Part of a small language model's weights: 11728 steps.
Each number is 128 + 24 x the weight over its row's rms, rounded and kept within 0 to 255. Layers, rows and columns count from 0. The size above them is the row's rms in percent of the matrix's.

# layer 5 MLP up, 768x192, rms 0.087, rows 612-647, columns 96-191
size [109  99  82 111  85  83 101 108  90 111  89 108  80  94  83  95 134 112 109  82  96 104  99 106 100 108  87 101  96 111  84 108  96 103 104  82]
[[102 134 141  65 165 157 157 102  93 136  88  88 149 135 135 139  98 139 110 132 128 102 144 169 178 126 121 133  77 132 138 132 151 133 136  81 129 139 135 166 125 124 140 125 166 132 112 137  81  96 102 122 169 162 111 145 140 115 142 118 130 151 145 119 142 112 164 124 129 158 109 160  82 106  87 153 138 168 139 158 155 178 126 127 131 108 125 120 104 144  73 126 101 125 148 124]
 [140 177 148 133 136 140 124 131 128 129 122 105 124 113 159 107 122 100 107 128 109 107 148 146 163 101 130 130 155 117 150  98  81  91 143 137 109 147 126 160 101  76 111  86 143 133 127 113 201 118 160 140 123  81 149 121 141  99 192  87 109 143  60 108 149 100 133  89 105 116 158 106 139  86 131 150 155  80 129 156 153 127 102 150 138 156 116 141 106 119 166 135 115 154 137 149]
 [153 166 151  92  78 145 149  89 155 141 124 141 114 117 140 151 141 144 154 135  66 113 137 122 153 109 131 121 175 127 107 141 117 116 123  93 114  95 118  96 123 148 140 142 111 132 130 123 111 182 163 125 103 160 134 118 122 187 161 137  95 176 150 121 135  96 113 128 137  89 134 104 129 116 154 102 133 129 137  99  86 170 129 169 161 159 144 151 135 119 128 123 139 135 160 141]
 [136 118 165 171 151 113 166 135 108 117 165 132 155 140 102  83 124 160 129 107 130 128 121 110 176 114 127 121 113 136 107 139 126 170  86 133  86 124 108  75 105 104 140 156 162 202 114 126 129 114 118 120 108  70 118 117 110 143 167 148 161 130 108 120 139  93 156 137  95  75 127 128 116 129 102 140 114 115 133  94 139 129 152 159 176  74 141 170  97 101 161 108  64 117 154 139]
 [190 165 106 141 131 106  90 163 150 109 165  91 116 120 174 118 150 117  94 125 193 103 133  87 100 114 152 140 152 128 130  98 123 104 125  98 127 110 129 117  98 183 155  98 124 124  90 110 111 133 119 163 141 111 123 118 110 137 138 153 150 137 127  74 112 116 126 112 138 125 143  93  95 138 168 131 146  97 134 144 143 149 117 163 127 153 100 126 122 146  96 174 130 131 161 117]
 [116 133 129 137 145 153 130  92 162 129 143 117 144 120 119 125 119 139  93 100 131 123 134 161 105 112 118  78 149 158  85 147 110  98 118 157 124 125 131  89 112  89 163 153 137 146 136 135 119 121 117 110 120 150 149 100 166 203 121 177 133 145 121 135  99 121 128 107 124 128  89 114 137  99 113 132 141 108 119 144  95 110 106 158 152 113 163 114 118 115 138 172 146 144 172 156]
 [115 129 109 157 151 143 145 169 147 119 143 123 171 151 106 151 163 122  82 135  95 132 169 118 126 130 123 138 156 131  88 130  77 145 149 131 105 132 132  81 144 131 123 101 113 141 109  74 124 141 128  78 107 107 162 140 130 103 104 110 155 137 152 112 129 150 143 105 139 176 185 112 114 131 108 134 105 122 111  92 123 161 139 112  89 112 124 104  86  85 106  88 145 145 152 160]
 [160 144  95 107 111 132 155 120 166  95 155 172 126 160 125 132 119 118 126 155  81 143  82 158 126 134 122  59 115 112 149 132 109 118 137 121 120  89 192 124 113 129 142 109 120  81 127 157 117 118 130 166 113 128 121 195 139 126 140 154  98 131  96 110 108 145  89 121 104 143 121 121 108 146 102 129 150 144 141 164 117  90 119  65 146  96 143 122  98 102 150 119 112 128 107 129]
 [136  95 108 114 137 101 119 121 105 158 137 166 127 111 123 118 116 122 198 133 146 143 129 144 110 118 134 113 153 106 104 127  99 126 115 108 139 131  90 103 126 133 111 109 126  92  85 163 107 122  68 143 155  82 156 173  82 127 131 131 103 112 156 127 108 119 174 139  88 145  63 141 113 141 113  96 135 110 163  96 112 130 135 113 134 111  95 143 128 110 138  97 168 105 165 187]
 [134 126 104 124 168 100 133 131  74 130 141 123 173 130 167 125 117 146 169 136 122 168 138 134 105 156 142 137 100 117 118  72  97 111 146 130 113 138  75 162 166 110  88 133 108 184 100 153 127 115  93 132 135 133 133 140 132 160 134 180 122 148 172 140  92 128 139 134 140 114 134 129 128 110 127 104 122 127 150 122 116  95 126 111 113 133 159 130 194 106 149 104 151 116 128 118]
 [164 142 115 115 121 160  95 162 103 115 135 148 135 117 117 145 117  84 123 135 166 131 154 146 117 131 142  67 162 151 124 155 112 166 117 109 132 112 152 152 137 126 104 110 128  95 104 154 133 144 177 100 116 159 155 115 166 114 126 149 125 101 145 132 100 182 159 131 113 121 119 142  92 165 145 140 128  86 124  95 138 182 126 144 162 124 144 128 130  86 114 150 110 127 117 102]
 [138 135 109 110 143 132 107 146 112 101 118 116 141 147 123 122  93  91  74 152 120 119 128  98 152 142 116 107 114 114 111 123 130 155 166 121 184 110 177 145  97  97 191 134 120 141 135 137 193 164 103 118 135 147 113 142 128 130 102 144 134 148 129 160 126 149 107 163 151 138 143 125 128 119 130 102 107 117 115 125 116 116 141 101 103 137 134 107 119 141 109 106 178 119 124 124]
 [135 137 127 152  94 167 139 105 120  84 147  92 107  78 107 141 124  95 177 158 134 113  83 149 115  97 136 132 161 121 118 134 114 104 116 157 140 133 123 114 120 126 104 128 139 133 137 170 144 146 100 130 110 133 123 166 156 145 126 166 122 141 156 165 112 118 108 131 106 125 125 148  97 158 106 136 129 166  85 172 140  64 139 152 109 129 163 159 119 115 156  88 146  52 141 168]
 [147 149 147  82 119 138 149 136  94 129 137 122 143 137 104 146 152 141 130 158 152 148 129 162 133 164 107 111 123 147  97 139 135 132 137 134 136 182 149 142 142 129 145 146 113 137 177 107  75 117 111 138 112 106 115 102 147 125 160 131 106 130 153 153 158 102 145 124 122 116 146 193 154 121 116 145 139 153 136 130 107 145 130 102 184 128 114 171 142 125 122  90 111  53 160 125]
 [121  93 117  99 118 121 111 169 103 118 115 142 108 132 104 121  83 109 160 131 115 125  80 103 110 147 123 144 113 100 156 158 161 144 104 137 124 158 148 146 156 139 137 145 144 150 104 127 163 156 115 136 148  87 103  94 162 156 104 138 157 121 130 142 164 122 157 125 140 155 138 116 164  95 169 181 136 147 140 196 143 102 164 155 117 120  90  95 134 120 127 114 139  98 116  74]
 [135 123  99 136 122 140 186 165 152 129 143 129 130 158 141 146 135 130 126 130 189 131 111 133 162 111 180 149  89 130 154 148 122 137 166 175 135 104  90 136 151 132 141 119 139 141  98 133 147 127 101 141 151 141  97 156 165 157 132 102 125 140 106 121  94  99 101 152 130  83 169 145 121 127 121 144 153 137 161 118 149 147  87 130  94 146 122 134 105 143 115 138 145 145 112 106]
 [ 95 116 133 148 122  62 138 153  75  84 135 110 150 136  88 131 132 157  93 134 104 103 146 136 121 187 127 145 121 145 138  77  87 144 158 148 161 130 121 130 143 145 151 141 178 145 132 154 146 116 116 110 121 107 130 124 186  85 124 150 128 130 142 148  94 116  99 111  85 119 125 132 149 118 143 124 122 132 127 136 126 139 122 112 155 139 117 146 155 138 174 174 117 169 128 129]
 [109 147  85 106 159 104 127 150 143 148 114 115 130 141 113 137  99 178  97 126 122  94 130 119 154 146 121 124  96 146  79 111 131  80 137 133 120 102 122 132 170 123 157 106 151 156 143 122 110 154 132 120 138 149 105 132 177 138 140  94 157 137 143 170 127  93 151 143 134 146 143 126 121 134 144  94 105 167 140 129 140 120 157 146 139 136 144 151 138 131 104 109  87  90 109 122]
 [ 84 141 134 113 176 120 170 142 136 122 145 110 156 148 125 119  87 134 120 117 112 101 137 140 115 128 129 128 131 138 159 129 135 146 139 133 152 177  91 121 137 121 154 139 142 149 106 148 186 109 144 161 117 147 118 105 110 164 160 145 163 131 136 134  86 162 139 114  98  88 113 152 155 157 119 152 127 149 128  95 137 118 132 172 137 162 133 108  90 166 125 143  89 162 101 116]
 [ 94 112 117 159 123 107 101  96 162 115  94  93 108 142  63 121 103 131 109 149 149 126 126  97 140 125 125 123 110 120 113 129 110 167 104 107  99 112 151 139 137  72 132 137 159 114 129 160 136 146 110 134 114  86 101 124 136 130 127  81 139 154 117 177 150  87  98 136 132 140 100 134 168 142 120 121 153 158 160 123  70 103 131 100 137  98 135 119 127 140 172 167 138 118 127 123]
 [148 109 126 159 118  79 181 126  64 125  98 115 124 100  87  88 124 116 134 102 161 124 191 149 129 141 123 134 119 132 126 153 133 121 130 145 126 111 129 138 143 104 130 126 124 139  89  99 111 128 106 137 101 124 144 136 115 153 157 137 124 115 171 121  91 131 149 139 113 117 142 168 155 145 118 200 125 131  94 120 106 118 110 135 143 134 120 142 109 134 117 175 158 145 108 119]
 [134 130 113 148 126  92 172 127 179 116 103 128 144 117 111 126 114 151 132 115 141 146 123 116 128 157 159 131 115 141 144 139 183 141 122 173  76 149 156 112 152 130 143 145 102 162 126 120 139 111 144 150 121 127 123 165 132 152 128  97 122 127 120 118 132  85 129 115  95 115 100 129  99 129 119 100 127 154  96 119 116 115 125 134 128 123 157 146 111 152 115 107 112 135 120 133]
 [153 120 105 128 111 149 157 104 143 127 138 110  89 176 134  97 108 139 112 131 102 105 136 163 116 127 150 121 150 118 154 160 103 125 139 118 155  92 128 101 139 152 120 102 150 136 131 107 121 129 127 118 110 115 148 157 149 108 166 114  95 132 147 144 115 145 149 160 106 117  79  75 132 147 127 107 176 172 113 136  98  80 109 151 144 114 140 158 154 134 113 101 111 156  84 139]
 [135 125 123 135 195 109 153 147 144 125 118 131 151 155  99 135 141 124 127 118 165 148 138  63 113 159 128  85 146 102 129 128 153 141  81 152 113 113 159 181 130 115 133  87 129 113  98 131 126  81 105  89 106 125 106 113  93  98 136 108 168 108 129 119 109 120 101 163 140 123 147 159 145 134 117  69 138 157 145 157 126 139 163 129 121 117 168 110  77 144 126 120 103 112 172 166]
 [108 154 127 151 140 123 140 140 105 141 185 112 131 131 127 135 123 137 111  82 140 139 110 115 112 117 124 125 151 167 140 111 120 115 140 146  97 121 166 149 140 114 138 125 177 147 121 153 121 118 112 164 109 172 158 133  77 141 105 146 128  92 103 145 115 138 142  85 155 175 156  97 152 131 153 172 129 143  94 146  96 150 138 146 147 136 136 124  89 173 109 130  97 117 116 123]
 [166 156 124 130 139  79 112 109  97 115 135 141 119 142 127 125 103 156 132 124 123  93 168 143 144  98 145 126 133 113 151 125 143 154 115 112 135 176 124  81 119 132  92 163 144 134  89 158 132 161 159  59 136 121 144 149 116 130 154 161  96 113 163 143 160 108 120 124 174 136 107 106 131 118 122 137 103  73 120 131 129 143 127 122 125 144 158 109 119 143 128 108 102 165 119 111]
 [127  93 123 119 177 115  60  56 138 145 133  87  84 111 123 156 105 105 132 119  88 129 146 120 141 113 109  94 136 113 116 106 144  94 187 161 150 121  91 144 134 114 165 160 163 114 100 188 121 106 139 127 118 130 116 135 115 127 125 152  92 121 148 130  91 105 120 132 109 124 104 121 128  94 144 123 104 133 120 133 113 135  84 134 105 165 119 116 133 101 119 141  92 111 137 117]
 [158  96 127 181 168 123 137 153 130 159 115 119 104 144 149 130 121 143  88  85  73 104 117 125 119 143 116 142 137 132  90 137 107 116 142 181 113 174 110 154 143 131 103 105 164 113 168 158  99 154 160 115 116 118 141 123 137 134 124 153 117 136 176 132 170 156 119 163  99 121  85 131 162  95 132 142 114 170 137 154 126 107 147 175 134 103 124 145 147 150  93 125 125 127  91 104]
 [130 107 104 119 138  73 100 116 108 138 168  98 121 133 107 122 146 120 126 105 151 115 154 144 156 140 163 148 154 125  93 132  88 121 132 173 129 116 143 102 117 165 104 120 123 131 160 102  93 100 120 112 106 112 140 147 148 123  68 147 119 164 101 100 104 135 118 132  79 139 141 139 142 139 119 135 142 125 179 117 133 161 199 144 141  83 133  99 125 156  94 128 135 149 147 168]
 [144 116 128 197 130 121 118 138 138 148 127 108 147 135 118 140 121 139 141 105 142 113 103 127 180 154 140 153 137 105 128 112 118 147  76  92  95 164 146 137 160 133 152 121 159  97 112 148  98 134 133 122 132 125 139 137 138 164 124 115 113 120 157 152  82 179 180 123 165 115 147 136 132  99 111 153 139 142 120 162 153  76 112 110  99 102 123 146  99 107 108 104 130 177 112 112]
 [151 121 108 109 164 148 122 143 136 107 150 164 134 114 151 140 122 139 141 138 137 125 149 126 133 134 142 110 102 151 159 169 116 122 103 136 160  86 178 109 133 133  83  80 141 120 161 101 118 102 163 103 145 124 130 143 102 153 132 178 123 128 149 112 142 170 167 129 150  90 137 162  70 111 145 125 107 122 161  96 121 127 130 119  93 149 117 154 155 120 119 156 102 154 120 139]
 [160 176 125 165 114 113 125  97 149 115 136  96 141 111 133 138 110  99 154 156 175  97 101  73 143 128 111 108 126 164 112 125 129 106 104 116 134 160 153 130  99 116 120 115 128  99 104 117 152 125 140 121 124 132 125 118 120  88 171 122 151 103  90 126 101 123 140 143 124 132 122 140  82 134 103 123  93 112 141 172 141 114 113 140 136  93 163 158 129  92 134  81 146 103  83 128]
 [124 124 131 149 123 139  82 123 111 128 167 141 111 106 151 115 116 143 158 116 124 123  82 138 131 182 110 163 110 156 108 155 167 111 123  96 132 121 151 147 113 154 133 116 178 147 109 175 136 125 124 152 107 139 114  85 102 130 125 127  99 112 133 123 103 124 152 126 138 175 116 133 148 137  96 149  89 140 163 183 123 103 106 127 156 146 125 182 101 183 120 111 129 126 189 133]
 [164 154 132 164 132 115 123 140 156 109 105 139 135 117 140 173 148 116 122 111 134 124 144  92 106  80 170 105 174 147 143 160  78 156 120 126  91 159 132 116 129 111 153 150 179 115 163 124 117  84  99 107 112 171 157 174 148 160 158 116 121 166 104 144  98 107 150 123 153 111 113 131 156 155 143 128 129 118 144 126 143 122 103 101  95 104 168 145 151 123 140 129 138 158 152 141]
 [106 115  97 129 128 124 121 118 128 135 126 196 103 128  94  92 114  92 127 159 105  99 115 109 111 176 155 107 111 103  87 179 158 189  90  99 131 162 160 147 115 145 139 146 168 144 110 117 112 135  95 102 102 146 130 172 128 133 116 115  98 137 142 121 144 145 170 133 165 120 157 139 158 125 168 109 130 169 158 152 117  86 117 111 127 170 122 162 120 127  99 118  98 148 144 126]
 [118 136 113 117 162 145 131 103 103 158  73  92 105 149 120 111 144  76 137 174 133 139 145 171 166 117 134 118 120 137 134 147 110 142  99 142 127 114 154 165 133 186 122 146 149 131 139 140 132 163 126 144 115 196 147  97 163 110 188 138 130 121 112 116 131 119 148 103 161 160 112 149 166 124 124 123 160 124 180 152 127 160 145  79 126 124 131 123 141  79 142 135 140 113 185 124]]
# layer 5 MLP down (transposed), 768x192, rms 0.253, rows 612-647, columns 96-191
size [112 102  84 116  87  97 104 108  84 111  93 108  85  86  91  93 121 105  96  96 111 106 104 106  89 117  83  98 113 112  94 101  96 103 107  84]
[[102 147  93 101 149 129 135 153 113 143 149 168 118 108 114 157 150 133 129 121  88  75 139 140 112 127 119 128 131  97 164 108 107 165 154 148 134 108 116 116 143 105 120 128 111 138 101 139 138 140 128 109 132 136 139 183  85 111 164 135 158 127 135  92 130  73  87 164 122 111 166 113  80  88 105 164  85 144 154 132 175  56 159 138 126 113 152 116  89 125 142 133 142  97 164 124]
 [123  99 117 140  92 135 137  91 132 183 193 131  93 118 103  94 170 160 111 134 128 156 146 115 116  88 157 131 151 146 103 157 127 168 134 140 133 109 164 124 149 125  93  93 112 110 138 127 127 158 122 115 136 121 149 125  90  95 181 100 124 129 143 163 136  70 110 106 105 152 104 158 169 120 147 179 167 112 135 140 108 107 130 125 166 146 121 147 148 130 129 172 129  94 150 160]
 [127 126 136 116 120 123 108 134 170 129 136 163 109 137 151 124 130 132 120  97 128 106 119 142  92 155 145 169 158 115 113 101 142 102 129 154 131 118 140 122 138  89 154 152 101 136 129 139 137 125 137 104 144 158 107  78 134 106 137  97 145 143 148  94 114 156 143 105 104  83 161 161 126 135 123 164 121 119 141  98 132 142 102  87 153 153 149 145 111  79 164 106  79 150 197 102]
 [137 123 154 120  82 140 129 114 133 124 111 114 161  90 121 145 127 116 119  96 158  82 116 139 165 100  98 127 137 126  91 114 147  86 110 131 146 157 150 142 201 121 131 101 120 108 157 119 109 168 104 146 150 135 137 141 145 141 122 175 100 121 137 156 163 108  86 102  82 189 101 152 149 114 130 121 118 117 129 177 116 108 108  87 108 152 150 116 107 144 116  96 165 114 144 136]
 [ 91  86 139 158 116 103 177 116 120 115 119 137 137  80  99 158  81  78 139 120 133 125 161 166 142 149  93 127 113 160 129  86 110 151 141 123 157 152 167 133 104  61 118 171 185 131 163 141 104 123 133 118 137 136 122 166 132 116 137 166 170 150 149 133  98 127 126 144 104 137 103 137 148 174  83 111 119 142 132  96 166 136 114 140 127 123 150 124 129 115 122 112 138 168 127 123]
 [109 119  59 131  97 155 102 143 158 129 144 131  82 143 129 132 128 147 111 114 138 192 117 137 134 137  74 134 122 139 162 112 137 122 149  97 154 125 130  93 173 123 165 123 113 146 144  91  97  99 145  79 145 165 105 127 107 164  86  76 127 115 143 157 142 121 102 181 165 137 116 118 152  54  87 120 112 177 134 148 130 175 112 110  87 123 129 105 154 110 164 138  89  90 139 125]
 [135 127 101 115 100 161  90 117 139 132 136 147 139 118 147 137 116  80  67 101 110 168 149 143 130 130 103 126  88 159 142 145 115 155 148 106 106 126  95  95 123 170 105 120  69 118  81 141 152 176 104 109 158 117 123 140 140 148 139 149 104 160 134 137 142 125 115 122 165 115 125  98  84 119 138 132 126 107  86 123 149 136 148 147 160 108 140  78 107  97 119 124 112  89 145 154]
 [125 104 148  96 114 139  79 142 141  88 187 119 148 102 149 144 114 140 117 126 156  84 141 114 126 153  93 122 189 142 150 170 145 121 122 138  81 111 162 101 158 132 128 129 110 138 100 113 181 128 128  75  84 121 153 127 125 102 119 127 142 137 147 101 145 146 125 127 114 118 113 129 162 146 137 177 117 188  96 175 130 118  93 141 139  96 107 107 125 115 129 154 151  87 113 116]
 [155 165 158 150 134 125  77 171 123  89 140 106 113  81 133 155 147 135  98  96 126 106 125 100 176 155 110 124 124 105 133 106 159 103 130 137 146 118 127 161 125 111 137 142 112 151 148 129 120 144 152 119 132 134  86 102 160 139 136 141 148 158 110 121 145 116 123  77 140 120 172 129 115 144 153 123 115 157  94 125  99 160 138 160  91 103 186  69 136 152 156 143 107 123 112 131]
 [133 183 147 114 104 176 132 109 124 112 150 110 130 156 123 137 160 100  85 158 159 121  76  60 153 132 127 163 119  99 133 153 147 106  88 150 122 163  99  72 137 129 147 119 133 110 105 152 146 140 141 121 161 143 120 109 126 115 127  83 105 111 132 151 161 137 140 105  93 108 140 112 106 162 112 166  95 124 176 132 156 121 121 118 152 151  99  94 159  82 141 141 127 110 105 123]
 [166 124  76 119  79 142 136 110 171  85  90 129 110  96 141 156 151 150 139 124  87 120 143 170 150 118 141 177 143 122 133 171 164 156 135  74 154 176 135 135 147 132 151 131 125 131 118  96 131 147 124 152 104 141  73 109 142 131 116  98 140 166 112  93 152  84 148 133 133 129 126 156 145 148 102 108 141 143 121 100 118 110  89 122 104 102 121 113 141 127 154 117 127 182 112 147]
 [107 130 145 112 142 139 185 125 128 122 117 128 105 139  96 115 102 153 138 149 123 115  86 158 171 124 130  59 162 122 177 165 136  56 193 132 128 130 133 118  93  98 151 133  92 137 136 137 151 109 125 115 112 172 104 108 148 132 102  83 120 114 151 123 134 135  90 144 109 104  97 130 153 151 113 141 160 161  92 110 128  98 117 114 145 132 133 144 123 115 128 128 135 127 153 118]
 [109  87 158 125 140 143 161  93 115 136 117 153 154 160 143 114 126 110 125 103 127 164 149 169 156 148 135 134  81 129 188 108  76 131 122 128 154 118 159 104 146 133 149 175 138 117 124  75 157 134 129 102 119 108 163 103 124 136 102  64 115  94 107 143 155 102 132 122 119 149 144 133 130 128 144 137 128  97 178  88  82 130 109  70 121 164  78 133  97 136 148 151 136 134 137 109]
 [112  92  85 144 148 102  73 115 153 132 136 119 129 140  99 119 129  69 149 134  98 134 140 149 159 107 144 120 126 137 146  79 138 159 163 125 129  93 148 132 141 126 113 114 146 134 102 160 152 154 125 130 139 167 157 150  64  89 157 143 137 116 108 146 107 149  76 138 137 150 122  91 148 136 161 105 165 113 159 157 144 155 109 115 100 111 133  99 129  91 117 114 145 174 130 119]
 [ 91 149 113 146 117 122 160  99 162 136 143 104 166 144 121 114 149 141 135  87 121  88 175 171 106 120 162 174 131 135 149  96 141  77 109  76 141 103 110  98 131 119 117 155 100 111 126 172 121 143 149  73 118  97 127 132 116 143 159 126 124 120 123 115 105 107 138 127 133  92 113 148 147 109 134 126 151 147 144  72 149 157  86 134 140 165 126 165 128 151 127 176 133 158 178 145]
 [102 115 151 106 136 128 119 147 157 134 104 131 131 156 146 133 157 140 155  91 134  89  84 141 170 182  97 102 108 101 116 137  71 129 118  99 141  61 118 150  83 131 126 151 120 112 114 197 137 122 135 114 135 104 133 109  92 135 103 115 106  90 174 112 145 126 132 135 140 142 122 144 144 159 130 154 132 116  98 164 123 119 119 114 134 162  99 142 123  93 114 111 160 149 134 124]
 [171 127 133 189 117 100  95 155 108 121 165 147 157 162 129  99 108  93 123 115 124 124 152 148 114 138 156 114 130 162  92 118  84 144 117 107 170  90 143 111 131 132  72 141 157 105  88  77 180 121 158  96 143 145 141 165 134 123 152 146 140 151 102  95 120 146 113 155 120 126 129 167 130 120 129 117 175 144 136 154 152  99 115  94 168  94 130 105 109 132 145 161 140 139 150 113]
 [159  87 181 165 112 155 112  98 166  92 126 131 166 127 152 131 132 103 144 157 121 101 151 108 131 105 106  92 158 131 110 152  94 117 145 159 124 138 120 127 123 143 134 104 160 166 129 119 144 140 129 145 135 151 153  80 134 122 176 103 138 154 113  94  92 159 121 100 134 143 156 118 152 107 162 104 122 125 140 135 126 103  85 154 145  87 155  96 148 119 108 149  98 129 121 146]
 [173 144  88 137 120 126 147 143 131 152 119  77  93 122 128 137 162 131 146 127 125 103  70 123 137 140 132 143 121 165 129 111 141  95 106 175 107 120 121 119 106 101 156 116  87 123 148 147  90 135 121 115 126 118 138 121  82 129 107 152 118 156 114 161 160 115  98 114 125 143 107 107 120 151 155  96  74 139 146 156 103 127 137 144 137 119 130 151 111 112 129 125 114 123 144 148]
 [139 137 155  53 136 132 154 120  98 121 137 179 159 168 116 124 115 127 114  91 128 138 104 137 110 120 120 108 158 147 125 155 147 125 170 164 134 147 145 109  99 142 122 130 136 128 110 147  90 117 118 124 119 140 158 155 136 161 143 136  68 140 152  98 104 162 190 114 119 106 151  99 107 132 124 140 112 117 120 104 173 140 139 119 142 163 120 103 138 149 151 146 110 155 158 120]
 [147 122 154 115 116  85 113 144 179 137  92 168 130  93 131 146  99 146 163 135 164 185 102 133 101 123  79 135 111 138 157  91 117 113 102  93 140 140 108 120 108 110 113 137 134 104 183 104 106  78 124 100 181 144 108 146  65 129  95 146  92 118 143 171 107 168 126 176  91 154 128 109 158 134 121 136 161 163 132 155 149 100 114 139 111 115 134 149 123 134 136 125 191 106 109 132]
 [118 149  83 113 118  88 152 103  86  93  85 122 160 123 174 121 158 178 122 151 120 104 128 135 117 173 151 145  93 160 130 150 134 108 133 128 116 106 118 123 126 159 130 129 143 170 117  79 143 102  99 149 118 107 113 168 124 113 139 117 116 135 136 159 124 175 177 181 155  42 157 141 157 123 124 123 126 154 125 126 111 158 137 178 102  92  99 131 101 141 113 105 138 166  90 145]
 [121 164 121 154 130 103 128 106  98 136 144 120 168 131 141 152 104 152 147 123  72 144 181 121 136  87 108 147  99 152 123 107 129  92 135 120  93 148 137 148 138 156 143 186 113 105 128 167 122 162 167 116 167 124  95 140 128 103 149 140 137 157 118 128 102 134 101 109 115 133  90  92 130 106 119 109 107 153 136 143 143 113 134 123 128 106 123 138 192  79 123  93 160 119 129 133]
 [103 170 119 140  96 116 122 144 107 136 168 138 112 137 129 136 129 145 141 120 140 100 120 138 142 111 110 146 159 129 205 113 151 151 120 147 129  72 101  77 106  99 144 135 105 122 117  95  94 104 113 129 104 100 126 156 171  82 145 105 102 155 109 176 154 106 133  87 134 141 143 116 110 156 128 112 160 137 147 137 127 128 124 109 127 100 137 114 171 147 173 162 161 142 118 101]
 [124 135 149 116 146 125 134 108 147  96 140 112 114 113 129 139 110 161 117 133 123  99 132 123 149 147 146 119  95 103 140 146 149 134  96 128 149 132 104 156 143 108 151 165 115 162 168 106 140 125 178  59 125 126  70 123 157 131 127 103 131 141 111 150 115  97  98 174 100 101 140 181  91 124 119  75 165  93 114 120  94 147 126 114 121 127 105 120 172  90 145 154 107 134 147 136]
 [ 71 112 120  82  90 142 115 170 125 174 148  90 142  83 188 158  83 145 137 104 175 101  98 123 156  77 157 109 134 115 157 160  95 133 168  97  57 129 134 113 128 133 136 151 128 131 134 133 120 120 111 112 163 124 141 139 143 112 132 137 123 148 142 125 121 111 150 114 153 107 158 130 138 130 145 163 156 133 141 138 129 164  96 116 141 153 106 134 119 120 127 131 134 124 162 113]
 [132 112 155 135  78 155  87 131 160  98 128 137 134 172 115 133 124 102 139 142 155 133 118 142  90  97 110 150 134 145  94 110 163 150 161 120 125 123 144 137 120 157 151 137  73 152 120 118 136 124 189 164 111 108 133 173 150  98 129 110 169 134 113 156 144 157 108  72 108 127 153 149 149 109 135 155 137  70 139 146 101 106  87 111 137 125 142 101 122 135 133 100  90  98 127 129]
 [115 106  84 151 113 142 147 129 118 155 156 141 106 126 125 127 133 178 142 125 141 127 135  73 113 134 111 126 139 159 154  81 122 144 168 103 154  98 152 116 146 143  99 105  78 160 127 185 158 118 144 121 119 105 135 135  79 106 106  99 150 108 124 104 129 102 166 136 119  87 123 144 153 147 184 121 114 112 146 160 114 144  79 106 143 121 152 166 129 117 148  97 119 115 154 154]
 [136 139 137 135 101 151 163 150 162 155 107 126 121 100 119 126  66 131 103 140  95 161 154 124 105 124 170 113 154 145 178 114 115  83 122 137 102 169 139 134 156 150 110 115 123 118 162 153 107  98 110  90 174 145 132  70 122 176 128 118 115 125 118 132 157  94 129  99  81 159  90 137 100 186 158 137 150  99  93 134 153 122 121 143  91 155 104  95 148 163  87 152 175 137 150 129]
 [160 138 128 164 143 126 108 141 133 188 129 103 127  99 104 113 135 127 113  83  95 134 107 118 135 149 159 134 151 156 116 143 113 117 114  98 121 139 131 162  84 163 168 117 153 185 147 101 153 117 144 122 146 180 138 150 134 125  94 149 161 124 129 129  93 131 165 141 105 120 169 120 183  86 115 101 140 170 125 124 137 104 159 122 148 152 112 111 170 145 125 116 126 151  91 128]
 [126 109 137 141  76 114 129 150 107 101 144 143 132 116 114 122 103 131 123 113 126 152 134 145 117 171  98 146  85  88 143 115 151  96 110 168 164 139  84 139  97 161 147 118 110 135 147 152 122 123 120 115 125 137 152 153 162 136 148  91 120 110  90 101 139  67 133 172 123 102 132  68 177 115 137 170 126  81 101 106 170 116 116 115 143 119 155 181 151 118 157 158 155 146 151 104]
 [102 113 139 140 147 145 133 100 153 117 120 139 163  79 135 100 156 104 100 113  92 141 146  94  99 136 156 186 123 111 110 132  80 100 113 115 107 103 152 139 159 145 166 123 120 157 140 152 135 107 142  90 109 132 108 204 100 115 101 167  77 115 110 155 130  97  86 113 119 111 164  89 120 123 137 121 102 103 121 133 139 115 140 138 160 162  88 129 142 144  89 125 147 132 134 146]
 [138 146  86 133 142 132 143 131 133 179  91 154 102 120 105 146  77 132 145 117 146 133 174 118 119 108 144 136 113 105 123 121 102  79 132 158 164 146 115  97 141 121 165 140 118 167 140  81 151 112 153 125 135 133  75 131 149 157 135 151 141 130 131 119 145 114 123 161 148  97 137 168 151 153 166 102 168 131 112  94 143 142 136 110 136 121 114  45 163 117 140 145 128 157 105 148]
 [ 99 116 160 122 130 155 137 112 159 108 161  80 103 165 111  99 105 179  99 175 138 123 125 127 128 146 125 117 105 136 108 146 144  99 101  84 139 143 122 170 146 127 128 163  68 115 157 120  96 115 155 167 160 120 110  75 109 148 127 138 129 120 147 159 143 146 107 104 126 143 111 137 110 105 112 155 103 150 149  80 123 165 115  95 111 104 121 148 118 148 115 133 146 123 120 120]
 [140 163 106 139 126 123 130 125 110 137 128 128 116 105 169 121 180 138 123 136 127 126 126 138 151  80 107 135 159 171 148 146 112  99 113  97  88 125 106 167 109  94  94 134 154 166 129 176  75 118 113 135 146 123 103 116 142 138  88 114 116 153 154 121 158 125 142 113  95 146 145  55 146 153 124  94  90 147 145 132 119  88 132 179 177 148 145 121 172 146 145 162 151 151 116 130]
 [100 116 112 145 102 128 110 109 111 136 115 152  99  73 103 108 127 137 125 120  93 118 150 114 124 177 162 110 140 114 125  94 123 113  84 117 120  83  85 164 152 133 151 153 110 146 101 108 139 154 127 122 159 126 141 171 129 122 130 156 155 135 143 145 165 153  78 138 124 130 173 137 122 118 124 162  92 143 132 152 154 132  85  92 145 159 192  84 149 145 174 146 113 140 136 132]]